config.toml
n_layer = 13
d_model = 224
n_head = 4
n_kv_head = 2
head_dim = 64
d_mlp = 896
vocab_size = 8192
activation = "gelu"
norm = "layernorm"
norm_place = "pre"
norm_eps = 1e-05
positions = "learned"
qk_norm = false
attn_scale = 0.125
bias = "none"
tie_embeddings = true
parallel_block = false
init = "normal"
init_std_qkv = 0.0334
init_std_o = 0.00653
init_std_up = 0.0334
init_std_down = 0.00653
optimizer = "muon"
lr = 0.00781
lr_mult_o = 1.05
beta1 = 0.95
lr_head = 0.00768
grad_clip = 2.0
warmup_steps = 200
schedule = "wsd"
decay_fraction = 0.812
decay_shape = "linear"
final_lr_fraction = 0.05
batch_tokens = 65536
seq_len = 256
doc_mask = true
train_tokens = 364200000
steps = 5558
dataset = "wikipedia_en"
Each number is 500 + 40 x the weight over its row's rms, rounded and kept within 0 to 999. Layers, rows and columns count from 0. Numbers have three digits each. The size before them is the row's rms in percent of the matrix's.

# layer 3 MLP up, 896x224, rms 0.133, rows 436-641, columns 128-159
101:510545533519530475513453508532430521478441473527520453473509565517514421476551461484500498520486
107:497489435624463511442528500515548500515442548418495553463474532520497439535454492436487563488504
103:513469502557429495492531495464504505503478497531465548577499442489554460483460541471579466409539
087:508524453546497550436400512470528482493567450514537473449439461481510459562517575476511472531553
096:504426493464454519512532489460452493543474466542514464556499498499410517507447529551551402476478
112:462538490499522488493448528482507449485483550479478482460519493535477535508465532509511460547495
098:496516540457501528498515504449544530439565537541476503523534477506442489559476498511516521512529
095:490567538526460509456522538541532514521534508495467478489455544510454486498466549481535496493537
091:511529539470516525488528515450453502513497550559495537526554438472456504500449513552453428525546
097:515553505492522463475487431505442497494570552457548508580552517483462560488514543438561439510518
101:518534520472470470469519521444494484453557511529505515558463514505493493437486546508523542498533
097:512469512503576550499490539537579544424533508481468450543556481466481527530533505542532464459471
096:545426478510471467595477480640542392500550510413507429527495536490556502519539535539507470457461
082:515514498469443462342512459491519501506559433509469498461468462586504486471465421541482510429485
094:478452508512486497470548447491494547472535444491462480546514564496482576508510548482484501510535
099:516501457511483415496518519441487448499479517471507518442502491470498508555522522510518488430562
105:553507530471494514481477537481464483522489507552528495470521495485422525535477486455507458572494
087:519517527534484487537545488476517473477547489477532491452540438513499513485462517494473499537542
102:499518476467483500509474500448438582507489564571485506475514448566526542476481455500557506450514
112:513450497554549494533523500459533477479492583432491509482567548439461545500512533487468454462588
097:481557561552508451564514405448477489476498432478523458518456467522530572491489399512482451454496
107:464498464516492429452619511453447544489505543434562513529521539531505494552475530514564517549504
097:428472499544530514441523452502516471540521633497554510451520442436474536469523581484503498489428
105:500594493491571517426476488574449530527435469476489496454486498544494508536526520530501431553514
092:502512567479497540477492509492468492518426504531543458494484497489491625456497448387491580567513
100:474544548491546512514525462480449505465451507550484540447565440474489444537564523562388472503543
098:506545542549522512512480523500524534492533445431455476490487547512497482529503473499501460555487
093:477561520482506481480529478483525496473504462453502478493550435470499522451500489517506527486450
100:560541434509463461483457532456456457479492537475527493471449502569517469447516427470445538550507
088:573544452433449476538496519532588508512451472554471533473526480465524518513486542408517457524484
094:515486571510513526463536493539514481486479495477501500517486543561460500545525505485443538515435
096:519529493490521502471539518493647523501490501525524465540484470502488442495553520465503458440484
095:526514477529526433515552497476585534497499501500485476567494472443484504525517426515606511527465
102:470491398475447507519509470482588413507557463525477543466549465479523518510530507539521485499528
099:486550500513542566491570552477425488471506499459451465527539556476525503534537510516558450509478
103:415516510448486483525543509513466512421413552517517402437461516513530498521509501493488512521524
113:491527567468483472574445505479536525508547511521525518529499464510434448515489479477519518516516
099:481494490521556489514463539517465489493442501486517505471557496571523471425480520487465549470434
093:501506392593496453459532442498586451457511497508478464447502525455510538511506509492482474544453
100:495512525499482560498472467521465463432422486399494476493525523444520458519449520491417434507516
121:535524539474493508513417508456490479505484500497423562525473519498428504526540563458513456501548
099:472457525460515473432499527506506479453545452539441532474528469479431502540561599465522479532504
106:439505453502510480496567502503519573493450416594393530549463579537511496496525518455506438540493
103:498465466527410568488522519461501526585553507487431467584568500516461518444540517514505493497540
112:514483576467475449500475474522508507502504490521525483482461453508494510538445454508431503437543
094:524462459579541446508500467459444460577512460508535443492531491535520493434564506470510530462470
094:475503526485540474526557486494529450485502493520474488498405455589526475442503534494469497469460
094:486458491629499504528522459520481493528499541502487395519526490499541551453579533457521434438453
096:481479443439469498435554508496530510538471510475499521468485513525508503450512550555479556437495
127:446531464543526394488570517431515514545481385444482552442553545429493499498515459471454484498505
102:470436455542420569510454584501556481516495579507513470564521488465501404464586538470541493469539
095:530512464555470555560417555577445449442509508463445560445463518513492476507500492442544448571499
105:529515498472513484553517401510522518470469443528512568462508454549541499540470513563485454470454
086:484488508423509521494558510523531443523586456637555500562456451510426549546444519488485565563504
094:487481482554521443516529523475526458542486541493524485553498523513495465477596586496584545460474
100:482477496491470498546471561508521435506525558482485463550514555490506507510445554507567487554508
102:474462570527522469505495471532464484445542537510506500468424515482529456554467450460479563553447
097:506534487524527515466481585511502491541558471475494505448501528446473595568468503568480444469480
107:481557524534548563546418545514494466467450536412427520490542516485524468476505472492546490464430
096:534427490556496400509482511553534500477513490513568482524507524549503561544507430580486492530481
106:480529511511497476516561533494421549472452485488518517402491523548510514524512459533507494473498
097:468471552449511533500484532559539506532481550449510434515571432531520495479536426499510505524493
112:500516491616469563509535502476513474514498521538526548481485467492453536538469517530535493507499
086:419485492533524497459548482567445414508481502468537464587562504494480507433487478461533485543507
102:463478554508546431498535504433478440491509507515583508536439495485491540426509476483481554508457
098:474483504501497446481499452528437527499473528549592494443477486396554500468518565518479479519445
097:463448475531535515416528560557566457392537511526446474507491469493485499562494574483471570526509
112:499525505523484498510528524526507478497528504509476482453509437540529502479445501394557437572577
098:403494471456482475473505512547545474424506534517523530516561471491441508452512528513459537529511
092:462499516570466576458497464561497421505456494529570506456491499563518488527458538502512473476523
107:507490477381462498479417555491527499540486518450467538485450471493592475528493393463462530493463
107:506484544462496465484501461559459524445459541489513451507513548566513463540518455454439492465519
113:525504458471500445521494509510458472430546507478431517540474492532506520569522436434503418512576
099:470431473458462514508519434426515476490519547530526523566593520563477462449552537490533524489487
106:555512465516477530539485561447446540442542488434469488564482601502487492507443483459445528500520
106:502547480498493486538504493457479475479567437480481448540568571473458492500491526549529524522476
102:423482437504548514437565510551486512498488527594515474479567496594445511527489481546533521484560
089:526499484439453543505517499465460532510446538471512502483533456511486457519505520425545507551551
100:471520453457492474490458494551522492524538525437421471449532547514527441507462556453493500503523
092:481519555558467531533497595484477557459470479503469414497474483526433546517505518410547533507530
113:507390536576514490484475449540492486538454552494461420524540477449535473555428496395518534494470
107:497453474478428478429500567554518576481513516550517575534531501508541466507440513490457572525448
118:500435513525524598467553491525434534472412561477517523485522501549491460509622458454541521551480
104:549501426451503477512477499479450538447553547451434472499546498476527518491531485456479572456499
088:477427529522447595505416488522449484417460511481589486470449429447506522487502503484541466559459
101:531507522498421508451469524490532537552492483541483507544555506424475516578421544480460490468542
093:510530532477540460446560522472466460398566482404536494483529459536563442518521514501462505462464
111:486526522449478454452527464483444569508524475483495507460482444514495532566460499488497467503474
099:575513492580503589506519478505476469517552489561542479494537462505526477553396466523527497526447
088:502540416513466580531484389499494405488518489561498491465462435486541511498487457420494499462500
104:448469471563444485490464551471482440519527536501621551482543521493497511443518586383467557498495
098:445572436506530562573560464491497456561502516519526528551521482519456572421516535478565505469465
091:442493442474427585533487540531573475526502456543455518508507465476525531539510473524551566493468
098:564487487517514459515484474549497477466502507504463552541494479515530508513527493476546519473509
097:467448479463531511491500514468534477500556519511517490476556417410420532520508503487567398464586
096:515450493511543524538476445478531489518467540448479420551533539522472517520457467427487461500542
117:500553465520454555486403500480476484544558489572464426482518508462553564607514511544528484471477
097:514460459570514561536517571510553411441471470462517482538498512461513572495480465491505479522518
099:548507504507490512557479574465480533491505521472422496473473511478538457460422488460589463505495
103:462490535520455441517462474389503495478560474543510480561523490518478455441576460471501565542470
099:456550545534438464551434446465529477511533433519515481469557510499476467479467571430553392530509
090:401511465564483510516526502484554546525542513497496552503526509485516418515537398551423460459514
102:513444477501516527519450544500505512471499462475504487461586436512535454448507474451526496510490
101:513526479480504482552526457532471525452516550552537521512475532502445439480476505540488504513513
077:439482547552532497477488511454516469455457500432514488506523482485497492521525423461428480510497
099:510544443577455489525504459466498525508578525480474468466550553557494467515487569487562468498459
099:517552481445531462527526493483489464509467458527563478497473556471530552491484413456473521513418
094:454492469474452555487517525502480577462530504513505475469463478518456487464460535547460560485487
101:526507512517523565437445460508506478473488512520526513538537444470522448507502447441478493481460
104:594537578478453498542518418461476499508476442459479582461479540479477466527527489477504548557528
109:525450552489553559468443520485477480513497517451469486508589535570447495567475484522457502462491
095:493566516516525540491511466516590502458487467546472552497522564504432534538468478516517502535528
099:487443492533546483484513427440487527483468524522514530496520574483492542411509497614506455524477
096:476407481552519486556502479544577428515483519581544499472481527457479484548475469536469533553436
093:556482478518480507474452588476492503504491468519475517464499535532458511497519511511449581524554
099:553416523493477516466511535518537509474547514522578432487524446492522535560500446462491542482484
092:568508485560492433515463461454451558512508472491514500497466446449530513458529447471492491475503
106:461471514405493501526541466497442479493523537486456545506474471534506469502489577513532490511569
099:547520553423506485430448484470470440515486468539502509459478444540482532526453502518486486535536
089:510547571555438497459455553559521495497522532502518508494527497461475539535486444508449427503484
104:464514530501522563507448533524426497505427454516458550541492493554480454537483529510528519546460
134:546465544493541554507527537482467474549480478512459452543545501603466603485484527615509385478508
086:539488466442553444438477505542499510584493453423510468520426449582507425478499489536517508578537
092:470507486504443487465539403535447458485556478511461522496434527562466524536493579568408468581487
090:441500508461465546535551424526589487530469450537540539509514505505452467485458529557515426507528
102:459457530533431546511550383573514479525544508488480543438510543477569436545487554544558477508500
096:501413494463471498573499435454512498462523449525513513572575514467506461447488463482497513523499
106:489481541508549500532409575525469485459564485511538424540538527474525471454521561468518535525524
105:442547572492478530553530496397478506529444479473528530517534537486470505519483489444503470471509
094:557516484509475501483500505496562514510519536513452518586451439548474494436512576512526503537572
097:562554524476475435520512464431508510539509541537452549536498471470551482463394490502439473470500
100:495525494457519568514454445529504490500455469479555495498475443536480494561482541461540507518468
104:489541562507475558565541517496495500526496499524475535537496496510430521509511482491569478456502
097:529549499478455450533462512491476521493481482511492491459526599538550490562513532446549448450540
086:488460485494499412512521448489540451462564539497505490538457410470466446459535447517519536482412
096:543535532445512534561546572524546509477479525458529492539458440532536459538541451474481526513502
102:481445491436500470469435496463480528494505525532455509468500549497469525518431486513528435427404
113:495500486448431493554507550544441524545474514513481411476508503528557451493489509432456538462510
094:469451494438469460546482528481527535469438482524453425555515503555530557486460503450459511506528
097:509495519525479469533471496560506489476503477501518550508480530422530552507446473559425527522512
097:497544544467441526494591470470527516516542461528531494593468474455491530373476475510483444498516
088:520526495506550518517502554515584456501472523548451501510472500501484565529552536519500509476557
104:532550542491489524555438529504544516489493570549539517465528522465514557440461405460539529511510
095:489501499457446566457436570509525493431560452511467453476514491465477520511506520415468411518500
093:524562534510497507456490472607532462537517485431429544515518509494574482512437477487450483476550
095:473544465460477526488484503530480442439474531467509472472572484487547450537479496506444527572481
100:543521486466474488540531527483459507530491487416515517522517508451450532485556505525472512412453
097:435529473482554544615555565560537488461439487479539487562523577524454498435542490498490532593432
104:449496453506518473513495476550484508477466524548527559498475509490519479501418510504574429481498
102:600526472517526493550527545509442478451454476397497572556433414432564548559498558447488472443522
103:537455468468523499516532480480506472437506475499433467475552534526471412557446468513510481506526
103:496478483510519496473477463457460477439432472492465475517504495524538443520577487475463504498442
098:486541520502474478502493551468518517494501546566501511500534453544467536524530519531465484492576
124:567519495488445500451478485451445541561469518554521515525532458454536461572483422494508453587461
109:492486508495536493587480550446489476477494547449486466519497532516459534450405491502566518567508
096:541604492447437418436491533500454527523535501472634497448536529497522544486561516522476491525448
103:535479507468505534529527599460552488521458483464594476514513503574520504463464466474517499440452
093:563530461499512514442544488496504537486516462524470505477459551523464490430496488499458546442525
099:507432431554509435531505451579555507505511568467452499481531582521487550506522535431509486542416
094:481530423545507515444476537478469529561520434553427470524557451487549524474522480516505444466423
100:475483482501439549498573470579505510477534522461514395566505470534483519591495518461520453535454
101:508471457448533580540502451503519516448494478506446495473480468533473448600505472490496478564476
098:460552469511407436470549523516516455466420440422469568496546518493504550492469528525521501474517
106:451507470519425473474563465513565402417560549507458421518486476499523662531473616518466484507513
114:511507412501413532532479493461534479472450485598484487472519533510490488464485489510470497577514
108:534545470579496575526512486490585530511506483464474502499497502455512453472464481537555554476527
105:532534527524454543521500498551412474507473570506480483473559542570543460475484512452511472577578
091:560610502492424519499460519510554461490483502494540534537491447519503520482502587531472509556473
103:510480466456460528529536553547559436533524557543499560489518446567475488513469500449508494545546
099:506528511459489405587545561552564472506460486508532549496561512441462555501470576488489486446506
091:456490526546466514475543493427490469583489505569527472503510524507494492531541522464481447442514
093:516463485481497503543535505425517464480538478459466502524432449520500465441538484462516534456528
104:430484433509506544499529521480447564565541519525508495577472435471508522449512509507480570504504
099:545482594489453533530513476516470493530459476460562499429481513472583592451453534520502501531572
102:526392433440449552516533492536512504432547496437523513448492461550556521465525538518480530519515
087:541465467466593464443496519466459466518465554446490468513537494467504550534487560462532459470439
102:537434460482538487461567512531521500478589475496499524411515518578442483536491540490477512505536
090:522552564490499504550478556486479406425553531583503519530579449522506476479492511413503486523485
091:484548483527534514505458535580553485432470557526553463462513504498480548495535477497507534479514
094:491440455561446468476490582520575424518574584525447448530434547539456413448525485472577463504593
102:511477470527467483479482557505526481512478409407469522523543516447497602516472533467487475504462
101:479499482537485499536560513493561420478523498502492498518521521494519493530531467533507450492557
091:546543511539535471516369488498546491511498513452511548398470492488537523435484455442479516431483
096:541464445602445403495504435542486512519527477541461471458571488529489562496476529534526509552518
087:504439522451581504489455556528465516479510491490489559502568541495477531497501501481456523510567
074:516476469515538457491488458403514503549546515426462466508522506557503571526488540515486459510419
091:510537530519475480463544483484514448527530539587550476479479544507499504511490452464497546463502
100:502445479499474544466538559461505537525458451548484467508548467443561454477459493432469483618513
099:571461489415483504524444597530479452563493458461506499550508453501464526511460488458547488466463
089:501573543468495553479494470551484555491560470450436530565527539498528510467454484431472471490492
103:522539438478498491525521594532520411510544484501526511472490509548529431536575495520533479542570
094:528642522478436531594434486537504473509538522507487473460478414474509459516525544476489513446517
108:486560503486460568529517494480487513457410531517523497550520508503585404535487545455544538462515
091:467486529507571502497491503495468473490448463443479500467535518456589463554555495471493510444499
099:531463487465484498534553491590484495560532552524508499532530455482411505576482530461510561441568
118:551537464415517563521460550417490469483507472536534487547485542537501549457406470477521551554476
094:521538544496433402495472503454508537481420479488498472486414470445458521483436503480535544572447
107:511439564536499489445530547482469525480604532555479495489482551459512542499441505472460480488507
099:522456544485437500593487463459547486496542454503539446520500456476531529510509482476500553452489
085:417566511503450509524453501467497489523545526502516544459505540542535507496563493490476480495551
102:457523447539480436535519420478415463411520490457533511481552459452544545553484485484509480506520
109:507542495496501563542494451444493480461377462547542502454503560572466429469487437515484424421447
097:442518461460440567535502563520533441379475501519515548504511484524507456517476565470423474589446
094:513542530522539578565452535486419612460450493416456488489559426516472516507476538502480560571495
098:531487487489521435512537451455436468496457482549523494583509488524532437445499490511531512492512
086:477539500524442490507475489604541522567465487560561482465480393522550417491580492495450467453490
# layer 3 MLP down (transposed), 896x224, rms 0.0616, rows 436-640, columns 128-159
102:504551507498577437507487552529564472526515553434439496538522498531547459520484441528529490484560
111:521537502479520418472492462534557464511510534525586473456491425574554532526427419502511504553517
103:453472538494555425534501502513553539510522505477560447493484515512443466515512487459499384578540
087:492441504531428462466453396587538513485505527547543418502512542518561549521439480511533508561453
097:533486508442555538516537526482459583540462421487549476482536486462495496473483510439499471446494
108:513467573488550467470496517567512481512503433518549499492474506515416526487522557509518489484581
098:495503496495470498457472460508558484527561504468399521516510472422462517503509544517452555487529
104:477506512481472443493487451403554518462426481531552436497525564525521546494512495455477521484519
088:511548526483522430522461533422508502464520500440523522442458585448437463485541546442542493529509
103:457581507466517618446538449508458447557439442560474513545490488465460505555597461444516514458553
102:535459516447480493530528443498550467496502462459585590480524463493580460492499502522494471517582
098:568492585572449518572502485570513537511485536527443540488524519549483539573531468520572521521526
100:529519477511485445471479469464479460493498505519483550403496480510513475466481467525501473453490
085:510506551504587497605490486457526589531530486463478599431474575442502503533497582485512467529508
094:525522529514537440527535436517468512466507491524546557538454508456471601496462589453568446440563
100:448516548548557525464514521529526517412519533536477521594438502540526518603481467526515435468439
114:491461471439517563503510491531459500443482584492519539558490550388486471451473535450492496462438
080:494564503557544567429566444547518507527561465461545575523554531518433449525503443449481453497513
100:564589560485417497441491497445542491550499471481496445506533451445459496527506429469452523511536
118:427534609477537479523569439484518488515500496500475568454534544507510474515627491505484497434501
097:504505492449504457502448530438534460481480457576522470463552488530501525440586476488487488444440
112:495517516505493574484496524533474475559520413483476483494516472490484529447523499565534535488532
102:440461514462559528487457510522476542522442498447486444547501465554512473434498483484549511552495
104:488489491462514540517474562554486548515607481479499528548484523558441507450541536493525533569485
094:479546493550468476538496493531460480488509553560426463533568520477465500460458500484497472473646
099:573560508541481450517564513504499542509505551469538443481502505499462513578427499487548488523531
096:551506507521449499570558463501395496473482451522438456445559545544493575545483427515493514565489
092:557452566535477500480433471554507495546490441537480393476504518489535488482426534458558495461535
096:481536550471519548649476512496479488524462468508495526538528503475536498559512558555507434429471
088:534507480557503473507458498429455502472585509451494458483463571542522547526531477566445542483517
092:481495563483409463472614507454496465472521554469527451471529536547531462573485493437454495462542
093:519472524444489471508446557462559460538473511447445502527567523418503513494493483468473537533529
093:399497474561525496497515477488497492463443480525472506493517464487484527586531555452516540550517
102:550496484443489549496570554498491563509517524482540508431497488478517519535511502485583528472511
094:546552570516468427489502469569536528511467531594449420438568374565492482530533473481475574494556
100:493457538459536530495510465491546448508524494481540559566475510455444503525540564502519448467468
108:528533461517537467461505488545488518540466447543502545465469530523473485520527512560454492471458
095:501498532544543514476531501484524564533449520535438460552509535501445521525529536556529504438536
102:415469498475506486490574461496456479505556420504484428444436471585472488454529499454510615524515
094:485466507491488486540515498466471462501524504450427489473576512522513452442475507442563481535494
122:498547512460560544466511548509533440588507526460454453493469493537415483528481483472507533478606
095:490523556544475497474446540469522463524493543498544500477496476458580543531467440472503528508556
109:528499483467498567528459568510533488401539476438590434491426463558491438446497529568540485448461
096:506469449508461478487554409576533510446474458508546474485506460492508508492502472544521408453486
097:495482486464447456504512550501485546498513543461537475560475521426481497464555502501569504564532
094:525474541496464492506443493511479491521465448489462522459546523546447478479554499591483491388479
098:533518498481521470449552571537523487536489443432534502462526435491506472415471573560538449491447
101:548446509431540510534474502484516513467510463515506476515468537494545479490520518522512507464500
103:454554517477502490472425459528490535520538536498555505569499520545505418494540528558421441496487
121:448534531533437576477496454613506472489537467480498461443533449473536539488549467525480568467510
105:439531489510510541472518467540483522556546494557474460503539557552545489453552512462491534475514
092:536486504493485482525559443463487555515536502533538479525504436466499487471501608495476510467511
110:451509484511481518435550520483469487539557455481484568510460469441473476474508514469519441511531
087:486497499523507499449518559492499459517530468498533496516473423440508477494501495532558506467508
099:503488496478534525509471514504497494410500516444432520437484481470503494428553558435438448494472
096:508475427477548565447524440479486539527485473556535564495519537530576430518599501468487470530534
104:483488476470472468500546532534595502507488461460515493550460465495460457507425622527394435513448
097:538467522488553507415488501509445488488474514477499542506511541542534472436515434493496474491473
102:472549469503460495533572428471504438520520535491487478540456476542440552499505522541455451562425
096:476478547415462445441546459514530559506499441512475544507528574482491531528558462471504597490517
100:510511463432553491457484461547581574510489437440491487436498543507582540460479567486536531465519
099:505437495548460493431501456457469516566490463481535483502560590506475460523543441478446529516530
102:518438496534487541464562450453509456458448501517472528564496544405498517519530447466483456500513
085:573467508520497471527441568497525512533468455507467521540458524534459487499519493568488549443552
103:536457468524507537521502518534504514449469433429502522467522498479487493512478524449456516512511
095:419465545479495500451467479487523475491561494514471497486508507537460482471460538529531443461547
091:428545536452535522473571527523484521521466519477512591457471542503481502516484470544496462480490
111:462475508505528517471525485447524515524461501550524458458549509456495527447546493480546561574444
099:467530567538516486431488470419443443488585538492581546504481578486432521512491512446500591545439
088:472526455558528495573464522541458559484510508460487605479548464536551500478528467501446502437476
110:499447492433511445478492538507543463524486507449489524591435549460410462477520524406479548473507
103:488454502509526497559471464493501459564438482565513481549441462565459470415558519551541571559472
106:470443460432458526530464535450509508533438510526474405464509432453537541432537508503531481530497
106:537526517561473518530467497439532503471525464496541516478497487424499457446555420497535468509505
114:499470503520448467468537498550461435487509464527545499459493470400534459533475522560480435514482
100:431552543389478488497536514582539601557464513444530578526521426483494511536528505458486469442484
101:526514500464488526446478559458497476561508512481467440491458483468520456543513571512489524522532
130:540514456528474531478547548537421525492452490483543555542518452549484494532454511436471498523422
102:434518544514488553505554508503541455458499459474499486530448541458497588452573460523434526458508
089:510513442490573580464520554490480473577594504485426443449504454536496490385546536517525476551424
121:480558466496448499521519549426494418424487576443501415556503534412568503499509490491538454418435
114:479444551436533505504521493535463539438582589570472479502520523499453551618526493522483432460499
127:489581556436476496495447523450580535469523517545500521492467543468554509590526495464471563502539
105:437511516513526578499516491547533431506399486548504534534486551499476443437524526553454490556439
094:484476573485515522566528447471450549508457453533488514553464509503572474499480536487494464565477
097:498469420557472506555531480556558491531499539461509496475460375480573416464567516527520414469486
095:495484533487444530531515531483541526482471493557543460503504520509461470463398469482516556521537
107:536593429478520491434448501484465569428458474447497475484483429530519499461470482420480593578446
098:419546542511492477497455515505538547536480524489506440495428495585459459465473527517520511521483
098:542436491477542502469495524495478543555572511504467491547547459533509533444466510539528510469550
101:466520416498472490514411531494576476522505471561509495510453515449531557515510523509554498494461
099:551544530469554559477438603515499540529485488510533475460500542550531484516477509517441530441463
088:567493523459472466486490473422463430488429522453517419471492567514550517490525534435462491458563
106:442476489455471469540544465501453513493520553474523489538613517499481493564412559432530521569409
097:520560559505439497483534582461474519513475485469484491486502471516528406497541541522466507505508
100:456509431466504456420553525521471512482544486494467480564485523480499560491497455545532419433467
121:458538477490483467440537527562552489510470450537521441472459511567488465460515499434466516510545
099:494517504481467497470514440464491533542446557497440506543500489518473491429471528577499445512538
103:442553521468512521469528483504466468531539500604404496533431541483526446490531497488431515425554
099:459461483500492496482539534549475506480492492500475488513529398427573522587520512540580467467505
100:471523474458458508480538542439424519463470513489539485499501415434497497534618520486553596589574
091:518506472439491504527519466454455438415467500471488470448511484500474567557522467536463522552516
105:579520564496516417523498581526462499473567502522516429482444512479531512525521478554436538416450
109:527564494475492443468526540377558499473490492516471488494457485440517489534506503497477560500461
073:423535525576493462559492489458427520499508506472533498450517480533478574514498478522500506452502
102:467486477442550468506514564534457465552540457495511499462482465495501529518460532510514526528471
105:489422458579508566504476483625529504546512517519473576536482509464465455475509484503490518453481
085:519446421485474505496554466553444582564485473508529519456483456472557561488544541457424507539498
096:499540502517476471529480475564483505452492471547514468528500437489494541515496424508541544528507
110:519489502479525437458544476476483561462473549536465440491604508443486533535500420458528557472527
105:481513510431494450490517501445470562508475510536503487488547516519539486523513416455529500519470
092:495499534529513510536451483485452512553542527482490512545563481498490515484479562515483531513425
099:504474483518490490485496500443554625519446504530536492470478432543452465598475513453489527552536
087:521479455541539468545585561552433509537503537461469484518509539505444483532605538439517512488515
097:547548514509525504511506449521574448496533524551522471542484494499505480536512438498501459470505
105:556474451474526575484571510498519390493490421435409564587514544557542501522507556540405538475512
093:542490461495508481483543480530488504490498396488476426533517510471568481480495487553501454431466
100:445461514410502443480409552474493487467494493506489535469509495510454497542523484498584486554530
095:424410539494576457468526511444477470447541492520564508477469517428487481514505503479504452511513
085:490501494548580468473535470502518534473501446535437431518537487492469515562514550565553504511499
097:485508477591466531441454524476559481498410484500474468475484468552587517517514540448466523500492
143:429517525459547444504493514409543506458537594505502472487404551463482507505533505501527505438447
082:470409503486560558477526555457433445477480530523473464520504559463506618601578477430502501433486
090:545507496539463478580443450523564521495485493435527466469474563530482500481497538457476495519525
095:412527453574550473437485554401498513456507515475559537512500476508467438469515578533536481402528
100:477527512481557430399514471511525530460470486530515445439480485512513542508511567498408526549541
098:488458488491455467499513395527450466461493518499471503460520529516418568530510554512554526512454
111:533485485480507462541472467524538508534569490508568437508492497512523444482546532411458488503506
112:523473478511453505464545439524521503485470460463518465519480436522520506534481435495449521533475
092:482487473463499464553512516510521495510497571479542579490478454482473513428530438498514530533497
098:473457469559512516532520552473480533460524531456504415465455525440460528509569516450505533503486
099:432530534515499527504527576509485485520539441489396508504481512526512486519515548518487453509490
102:552474533514435536504485459489469441509466511562476564470535460512511530507490497494485471499500
094:440458500545495468534540520472414507448514515486508462596557504512512521507506453480575529510527
087:511506498499429548497533450480497555513444451566541511491511515528551505489449501469485500489549
092:510436544533562485473546505542476534501578577506553530455470490468487495478570527498496438551549
104:547461495465529514541501533452537472518473558528510450440529421480541506555503443448511537590520
111:524533535499565476482466512427483482424483511542549475512514501407524495405506527482486443522520
099:519478493510462498594495434484430553545424513520490500465576481460589537505481450500514524450566
100:518529450505503509440502495540578574442500490567574562506471438543505514543529510500499496469457
098:570474484517497455548470445508499467500464551475517475476517520552534514499520506530554528442512
089:527450494460549442481506584394423501537504484472491479539517494526519477427504406539520486469464
118:474463475554553583468541517509464432517476486474507476535481501511470527579494533539479544456450
093:503485450467569524458546456498470497547448480444462524471542393515507479448478485493490473530489
092:584533513498422431462525533519488484430496476533458446492542476493471494516542488442537490456578
095:488488509509548454460485493493509549512442514450496450465605496470504487452560493481456571550582
099:444542490516514503511515509560473500491529479523457497419478476493560460455520522437522475499463
096:468494583467485571451530482502502587472541493597516458474509493468538546539490473459485497470457
106:477538518500502443521519503477460491529474468551546552515541523478486505452512462550470453422497
104:470465542400449461517504517478483538528496581441444480509460560524493542511484511527523528507459
098:546522480490459458469502490540545506528522480486477474478466515467498534498483449555493461427522
108:458507436505561495465474527460504441523488489502439483458458471533526532533527559477507516498469
100:506472515476561492574464548532482493463488543480510534545539470523471520455539544539489408489502
123:534581500456594425505498421547537500476483493506472463497385575519490492534536485563533597491513
102:555507589530531502449514493480500485499550477557520502508440424498500564531497469518385505490541
110:544463501553479539531502520506430456493470471521459493464516505494480485496540499487462474506554
092:526527541497475530539517518574523495449551535570510512452498479456477505526542526489421537539525
093:407492473477472524443531600511471492466419408495541490541537476536479524537478576437509528524543
091:492512494528484522458518430492516500478467486422556480492369498440548486543461553518514537513513
094:515495507486490436482514490612475534505574555442525550445584543492432500512523470491540494533497
094:503541502440549512493464489517494537585467469501503597520494525562513508529490512527493582440514
104:554597466433483469500469413450537510554502494501482534522513470496486499480495488510550521479586
102:466549502459482463536499465427492584450482505502534484513588497540479461525592433494513455525474
104:480483441526532481562550518506448570493500402480484516525529556527504444574474375493482585477564
117:542537415483497597482497577444558513578490484441473447406542558485499510501493423544494459473514
112:493491530535482549445576491475526476496510489512482446493473488454511509512519562482449465499499
103:475528463534512470460485498573462473476533471528450498497500447515510460502558421505539455544490
098:536526469566572480515548480394563470428458494525522494498532549585483500507549518506446521545539
099:554535518528526500493437464445552563452508552434522490495448563497447453515470512477464521471510
104:480472510542557472440526543453493596510490471519468504539388587511462502502477458526536498509454
094:487495480533450522505448514428480467500496547490526502514439504560537474470523471541441471514481
095:497498513567502466592461498529480479504440503571561467441502545484469447479475540512438481585558
103:528460560420536461523598518533518504499526484565486505480543433444480488481512571440470468478585
103:487473435499509516483535566508533495521523477523502495528540442481562474491531436525506513510556
099:442463449470539483529553553483534560489496539524517554559546528500488455432449573438511517500466
082:504517448553405524534493443570499467503511517470429474504502435537462420447482412539463478515504
104:526460533472532445504543453473501509521542503494462517495514452535468502556545512455477504418510
091:499426444531526483476557535550505484538510445467438526425535459489555507556423507527471538490484
104:464487501453523540513517505520440463543506438561472498502524534474548470544415505495498511477491
087:457480464516526511550494468521552485444536538456494477497497502516503516432464507518488491486462
108:502506480531501502411448476407502560480530511463570461558476532533498542451492505477506532494497
106:456556522531471507540453534479484512555482504410568503508515475523527547478522488445541535563552
091:595542486543557437514500458422443492497512493456523525484454500474481519474499568494493574507491
096:505499478451492516466507469456549488476511523559502465374462512459471469444536502492418467491490
092:540472514464547466542456479426545480478465524482514524540560520499503569499498461575420535560505
075:507516505485462494540485492524512526499445492448506441475493492487507498507484518479513565464548
095:567518453469465463533501514429531470433502501491448499431467446487471512485497576476497438551540
104:486471510494467512443473524565413519526499561572521490472523469514484472466540559539475512500502
097:537526530511516497483527581549521469526524516450551536511505462473432454492517463512492393477469
088:497485464537481494507494495565519473513455500557498526523479456510557540512481533512508498454390
101:572486537498471506558552483502491460488479503490498510565465444413452447495529551462516584389492
094:454568533463533528459534551478455468525513458473420519457450570464510420483469601452519492513542
101:544553486519561509478492582477555515557450511514503496475453536485490452506485526487445530467486
091:572432523558513438435552515521512433447499536488464587483552492535467444487442466500575561540469
097:444421437523420522481533512451476454547428485512454540428491569464478541440434519552507456537504
117:521481447479498439580558482457522450505490475482538458476495550465502572515509483523597516509542
102:500468516540557476456471558487458499460562470458510502544502568397558464476523588460548576509452
109:463417508469519515495526476531554476496507456512490547495531506510430535526508496454487505471482
104:509545458481489479507467557439489484525460454547416436490531452486587530510517564575513534499459
092:478498518532506516497466526509468507548448499569465463544481498530510509490497554482468470415489
105:531487442506521446459451505520552493440548482410480451488505549528529496474443503479432490532479
105:515511579450552498516580414470526539487495534415486488523462485528392453530507554462463533452558
100:517527503548460503434538531501549521553563483540474452532481469471526454491561569523504479504532
097:461482497484503482429498537546501473523551536561550561449384552547452508507490551524531519503476
100:534428498483524486550462462553589553485493432526490471436431447545530494513500522524519456504502